Weights of a small transformer language model.
Size: 8 layers, width 256, 6 heads of 32, vocabulary 4096.
Architecture: LayerNorm before each block, rotary positions, biases, untied embeddings, normalized queries and keys, attention and MLP in parallel.
Each number is 128 + 24 x the weight over its row's rms, rounded and kept within 0 to 255. Layers, rows and columns count from 0. Numbers have three digits each. The size before them is the row's rms in percent of the matrix's.

# layer 4 MLP up, 1024x256, rms 0.101, rows 411-602, columns 128-159
102:111118125150122131128116118165106157115108122084102097119162143127104166139135116172099135161146
107:092113098124136123103135153139115157137130151138148148128136163128101107127099122106124190085125
108:146140140126131152138143110120125129112114144126071068114177113148092144097118144121085103084108
089:123126098141164118160119129124083145179114123136145129148141121115159103136119148132117127147112
091:092101156101106100135101132170138142127119127093142128119135079126122057102171112073135153118120
098:081138128147139164134154132143151137114129097127140143097156113080138140109120128111135147108119
098:139136146177143117147170130126131170146122130139136071149123109127121130112134119114139152143100
097:142108100145134097152128124139102129103111129169115150100110121145134116140130101127144125184143
099:136110166115158157145128183134129162077087121137131110114127163132134144109128074125116132143156
104:129108130141111102145123145117131140141161158148099127153135148117146119094078120128104091104131
094:142184154148090177100096125142131099096157124150090117146149107123128098143145128132148159109086
108:160175108101116135122105134136090125116058139130096173141154125119142108138085140115147151146144
095:108134145116098137127117118117148117088133126115115072110120080111132131123128111136184123131114
105:087127128140160098154150108157125108160154091138120118097135136103134097158104114134107206172144
107:135134128144111114116123111122118135101128145090127119123121139155107113140137141158144144124142
103:144122111122097142138137091157128130123138174158138137134175133087093104129111098139148122110116
103:152113164077108159155101142109111104109130105120111122138132102087109133138172090102121137170096
109:101116147138100159102109113133105117161128116118109095083129115068130145118100140114107096114109
093:122137156151121143130145193170091125075126131116161114140160180128080120120143090131142093130133
088:170148157148106119139176104116107179117103178139128136130126126123079107122122136145118139125120
091:076091126114102128110108169145095120126145113176174129122126155115163143119111177099119123102142
101:168100127146117159118159131139118126146104113132099107090133165141115128130117156143093112088134
114:150142116121071143119140110186125098135123122102122110140133146144139055080123137141104138128083
093:136086155162108120089120096187160154169120134117120148122134122157093124160108085062140152134143
100:088123154143075150075128119114131124142109124175137085125094093091115098108151148102129136147162
099:157092114136104134133106129119114147139150110135128134161128129103121135122141165129173125129104
104:151179128114084164137097098115116107135144147138148132117173163151123123149106133125121126161113
104:083153181112137151164092149123115170102125143163106143169147145141093125107138135088150164147086
102:132147139133081128111126177156085139175142111123152108123111147137114099132133136090116147151147
100:125154132101117159143115122130086172115165128135178131148119109122107095150136099159154134109101
106:101113129157162132149084104160114128172156134114140151134141095128111130125120115127072133125132
100:131150136129158126144101134135101106146154145159109107117131132114129089066155122114105111164140
104:089147167123130123124137124120114119110153124140111121140120178173159110103164134120154169134108
094:118115139146128106154151117155116134107115155178119150167141150119063116113113113173138153167153
098:147129123158173089148147188080145112114158092128127157123133139060143110132126119123086104126095
092:110122124108135139100138147119182133132129121126118123144145125098142065060140135119102123099116
100:124130147118112160118136107134120114126171150117111137175152121164072061101111108082124184131136
086:123160103131097119101109162147101135106144130118115167137135127132093103097116088142141126170139
098:173171151127085163166086149107144113164124119133113106131165140172092092081161106093150117129132
105:087098147160100135139150097104141142128149106128156153060146130158122106132137171147118162114102
089:136166118136122157110085193170078161110100112093157139123140161125114098092133112132093125142166
101:135154151103096127126156122152116168118142105145107133111135128096100179126132131141098132141106
109:112172130135160124126108128094094173171142094100159125125129166118119097130124141107157136151115
099:102136123179115150114130127149105130092155130124135120199145137120120061102108135160086150158140
099:132167130116161117153093111131103101117125110122072159129112118128111088128125100132092106183106
093:096124160158112136158145141144134133114142113130119099107104130127125116144086139158101134158123
106:129076127118117160151141094125137137146131102158106075108159140120083128152151132101114122147096
104:079123117137117088101197155154146122155137128089160127163141164081104085123122142141109110094120
103:148088135097096108102168152155120146079091135159087118102124123140165184131132130126128127153124
097:125148109105150112127160158137139146134142078126126140121131099127108108097116134091111209133113
091:097103125143111137137093149110125119152141147133132147151134123086129097100124141109135091180112
105:129108119120142138108172134118134148124153126113125120119127114138117141150144101133123152100135
106:160153092148119109121079134087111164151135152155126132153162135076112112189117103144140155151057
100:052116157179146103128141107120136072136137142129120110120161131135112117136144115143086180090143
111:119111130135142119096166121171172187134125123099128181138121132147088128119171063131118134111113
102:127170126148117130144131169130133104111167125126129133153127099097130110089146145147109123093106
103:156142140161143129162128125106065126119120064160114125128156140115112145108116117146106122135144
096:119144113134154107146118156128157150125112124079118135125127131169078106106113147137146124129109
115:125159116173101150089129118121119136123125103115079138133144138120126134081095117154142142121113
099:165098129181156127108092101149111124127145123144117154119124175148138096155136109046130060120109
097:137130140106117150099104149151148156149150110126136124147146134124130152131076107144061130133095
094:079154150153096160126123170097099133121134081144109146155124121099146071103124165129147094147147
104:135127168136135132167104133155157100089107127104122128093139168146137094113145090154126124144100
106:135128121128159135109123145136174131155139146128122101157172134113109121124118094121117108132086
109:146119121144153130120136121130132122132125121102145158133137151149153167124043161117079126089068
084:137102161113112130118155151127142190111139117139117152121138143133107119108127096143139165139145
109:105152151133109156139162131163105161087146148094114092113115132164119124140146101094149178110161
109:175135131090152095125139112126130142127135105138102127161146134144097092084109129159129164116123
096:125171142144082130157134141157098145089133164096109115134137133130123115111129141105148180085103
101:140170120142078106149101110105121190128125198131096109118167139128127151135125146128132155142164
097:092158124184168122148145217121127088087135102117138126135142138163111105108105110128120114193131
105:086073143170144112084117087130139132108143144116140150145118157101105127058128121150126140112129
095:164105114159126100147110158141127127124145128141094130132133131081091116100141109159133122143135
084:122130133120107183095131138153130173129103140130101104096141134150122144166146151123115144142125
110:177120135138115155113133136115073148084115134114127103135156122130106120061115131126112121104144
100:146158109097103177140129123145149168107120117103123125159178172134120163101118082131123095143103
098:116092115126119143122169160145103112114135161170127136102176100117132124132104119134106137143105
104:129123085164087151122116163101117151077121117094178097124123134156118151113105124126130124123119
100:124131127159131160135131118114133146150129147162106158176151116124123160123116099141145099106125
099:108132165128099157106133122162130144141109142116134080133132165122149147104124115115120119145133
086:152141106131136138113115139118065122162068143128122122146111129092120179127129124141150158133126
105:118159129146142149129136145130135134120133138122093130127148129118080088122136165116128136132098
105:117142103164132135112107144116122156146101139132120182143131141147166128108073126117153145118100
110:105117146123164123123157149148138110110132121117118115134140131118120075204162109136096176100138
106:145152176077140126144105120135085137103117119129128106161151145156138149139083128086089094112102
105:128140121115171137129118133102096140102139130147121128166129149144120133172086140127131150149126
099:119138109108161170163134154138122121151155147130119122131134097120144168126135102122087130142150
116:150160095157119177172117107151120172122136093111107126133139178136126115123113162139141160130111
111:127149126103129183115097098173134173125147113118129119168144090149097138106113142158108154137133
115:145135127121131112130142204118131131087154095143091122121135143149096166118113123091130125136072
089:106116121139075103111156111140113150131124117122134115126137127131133104144094165110086124168167
106:090171148210127116098152140209101112141139126135148103155122144129118160135097144118117115129121
087:111164118161118134116128096114129111145105108128192086146116148107123128132062141101084097175155
104:107156118166084114137096158111118151144173126107099089147099109119100077077140117094127166162122
088:112131141142126134071119137091130127121133127113102100123143130153089155079114073097093132186144
084:152114122154095150101104124145121103133090136136108135171146150163164126112172054149128121102123
096:105136118108097140133118119134124110128133143142111142149129100171155114094144150145141099098114
094:094161130191170143164113115187104126134115118095097153149139144131106122114106051120124126153121
104:131144146154174105107096094160088155158129145120100084132173121121102089174133102154160169127110
079:097149141172137119143103135123150173133113101137094159157119143121110115112130095116127131112150
099:149121077088168147156154131136125132104140155106096111121166157139095105120100116150115136117112
106:144155151136106103123138176143148181060117153145083104192108133132098135081078104118098120153124
107:109133118152106165167140089164130125126085142086135100123106169135101118101075145142135105140132
104:152110172134127140130145142122110132133125095091113130148131174139132159126060137208126165135108
110:161157145140142135135179138088097144102127113152155184179158123119118146108083104143099106139136
106:164143164130158122132162123136107175095099142116144119164124127124109113126105122139133107133132
096:088167125106116125109133139191122158155124117136107148123131085098085127120107103118101148127125
093:108154149117170102110125125108103134156102141110139071103143102108128085118107138118119143133119
109:148148126103131101105093168145111119162166110167143131183137146136132132116154136107136196190107
109:108114073112143117103079150140122183105139163105151162131147140167148113122104083100088131147107
094:090117124111137132122091144119127113117134117091126139123178142104154100093147126133123081122145
094:093140149143187100151134165112127157102123135141067156160131138110127137121137116100120169124114
110:088086144155128111172144139121127121155158098122078119180129083105128128146116143072123146203144
085:143099133143093088118115129126176116094142133135122122118123137104090137129144117126120149193157
097:171139168113159149126127153132137088130097133133118138136112137103118087143161158131134141092113
093:168118159121119094146068098156109166141150154119137099119138115084087122140137157171135143175122
100:142142107138094142136134131112092125106141141088132121134151151144133113105073112093138145133138
114:137149111151123149179140125167147108123113135127115103175164151139120112073125142115090130090171
115:136168108159160123178134124132138162112099116108094154162129171140107089126101131149125128155102
104:127133111138114161109097110151108144071140176122102120113098113132125107115098162159085054107111
112:110145180116134154170134135137134176133121134111102154151144127149142165176139109142091101094103
101:100143120125110169145111121087149097111113112161116101121182143152137133119150127105132139108080
105:129142125182120129154120152183121143127132090108123177157163188110139117111108130133140131157082
090:143152164122139125155125147163129134139099151155136092146141127133162159154108133089118163124113
103:106117128168141129123175115191134142135138110096160105132117126156131142118133139089162172120145
101:161157119167121160144137138106089114102112141155125163140130144086125127130108124152137093117131
101:111156153158105080118145108160095182102088110100151117087123140118138123114125134145124140173075
110:136176180110137126134115125110085150123161133146083085149123120130141138103097090134156150127130
082:141123137100183144113151099179145166127117080125138159113117120106147113153149117127112110146111
087:172131141137112130114131122136129165117129178113123131131142137105104118138101147106102142182112
080:125133062156128111130139164143137139112064122096106094127147160147092136128144172194125149082101
105:099112160111135120136101140134122110103125086146093117129095103132114121140121123183102129139121
097:121138134131112101098123101129125133133126135125100154139129138102083122113128119143134165142114
104:153140127137118088127107139117143160145140119104123114127114130145144124160117102073159137102134
093:165095138110087137155169160139132111113123117129115123110121132113140160130129116087121102111139
112:084076090177129115076107147133136148117141136124137124167184118148136103109148090108130139118119
107:120158111125093158154152129118076126101144127097105114160111125095165130097105118101103107128102
100:148140130108130143151135137100125156135121122129115100125158156137084137105115143135152132122097
090:126162066151160140135154083096135152129100140155118155190130146130101158137135121162096115115139
102:122133102175167092161098105146138125139160137105118096130128089131128110131141111119120143118128
102:113054100193131107081126147135120136147115136109136116120124141137142142096124124114114148158131
099:149106133120121080114137134115135130095126084158122103106103103148122150118120143132107147131084
102:131145145156107155107108102116126231158092150112126089125116154109117165122080143074120115113110
101:069184129125122144121111149141122111140093139115115134155148159154118147124139071165118104119085
104:121162141126154134143178145133103100146080125119129131161146100114130139141123136161128096088104
104:130133128121104129145097142090119126106115092119077107129139109095118057128129175122140099148137
106:156117138161139121108159128174151112129098087122126112135186109152086112124127095117144126136118
102:080141124105134163122079112129122146121148088090156093078102135135087105143128122140109126133152
102:158153084136091118098111139138116110148109161126095178140118145166103103060145129098185155111086
087:105151147143196114157144209197116147147127111142134149127100140149136120141131087129046134178138
098:090177134117142163108111160156107160168132153171156115109161147119170106082125093123119144151098
102:145110118119146139127150130149154150150120145128121127080138085116115096143121117138131187133108
112:129161125133142120165154155135091112102138080134115094148119109128142146121126097142143151113095
089:138130122155099126130135079148117156129141159132126117112141144093088124109108151158125136126194
091:128089111115112097139127115122118175147171141160127131127133140142127067185096117160140097141102
106:103128129131086144177149131138096137086161136139091154166149143080160105116121150158141094131125
097:147140146121108152136129131148091148119118116127122107147145131148127093118139134141140120130094
103:145131129082136096116133128146118128134122076116163101116137126112120131111093114156106148129141
094:098099079122125146115173131161145147088139139126128101135127081137139105156135125126126095146102
173:135152110183121151161117104146147187097105112107103143139157150114091113113106117135133137137074
109:164129136112096147125184112176105146140165134123089097119130135148143154134129177107132174111104
100:152122122145116163096118071167103145114096136118127117109158173071113112113097080107094166107109
104:100175120138130148158167118141143125091129094115136116127133143125119105132085118170101146073104
089:111135151147149140138117153110149141108131117101112160156113140168146117131121136135071136099143
101:177104157148094092145103133111154172129125100129070130144122117088138141117140109120125098088095
089:122171139119132138108154142105111131113126127130066151174109117075152131147110158136097126152130
103:149153087144112148109120087137133124161137173136134125117180119145064086144095107146129153138147
102:150147162152099136153108146122105128121143104137146082090157169139117128108160161137113164146097
104:126104133133137132160182151172130165106138100081088132124108132142118090138085076132095095138108
090:138144114159147139104152109138115176124132173120110128129147128128096139065109121120127145158105
105:126133132148120153150122116116077119116188119095132133130106157152127157137136119141140189146111
104:112124127133090155124150104158137116126123128122147108116148109122137136128122111125130104149105
103:179132134135111113103164142163088159099141106163148093145113136117089138080117097140130147112122
104:106165110158110146154118155128091136103138080138126109147118161129149110090063158097142121161112
104:138142104158153127125137172113117121102136127162090135131144129137121112125122106116128109129104
101:146129163092114168118112145142141126123080106144163123128106156129111100125108122137144137124126
094:116144139104150165089106119147133184121094151113123071130104125088092148123160122141149125165135
098:157124185141133131171147117119101120113082104145117145124177180129141158128082146139106095105095
097:187114094108089122106141099084120155109130147116138113130133165097113084137122130113167173161153
086:098139114130073131156114107106111159155146141146123123084186133069106129110127089155124100145124
090:117140122152130146139100147136145151127112160109110105157121107155100110182123127134133143156123
100:121155122116075140105089135159076128125160138130120132136124138112140121136096115057147124177125
113:125104170109132116129108113108092113143115125108101138119145134112134173137124106152142123099116
096:140129094127148142112153176112148137123147106136113174137087115090092132145132109107093172112116
108:131105127113126119144165125135061138140104123135099087135106177138090165137145141125140100133122
096:118098115148173111104144122139124112140111114113164141141166127091155150139154160147152158095114
085:098127086128146090157150076150132141154139106145078176165118147102074111158148120127121177149107
100:139128126129129123156095156103102150109164116105129109175105141134141071144129099114127140118152
095:141135121132139151121142110163117140101151109133146105128157135118141091127129137126089134090145
098:113152109138084133113086123073107119158133142148101104148159131112129128110100151154119106136133
104:109101154137087153115117169146104124130129104134124105196139153153134109109113112112111092144131
092:129134128129162091136136142150128139129098123100111157137121167113142098118084096161103129159134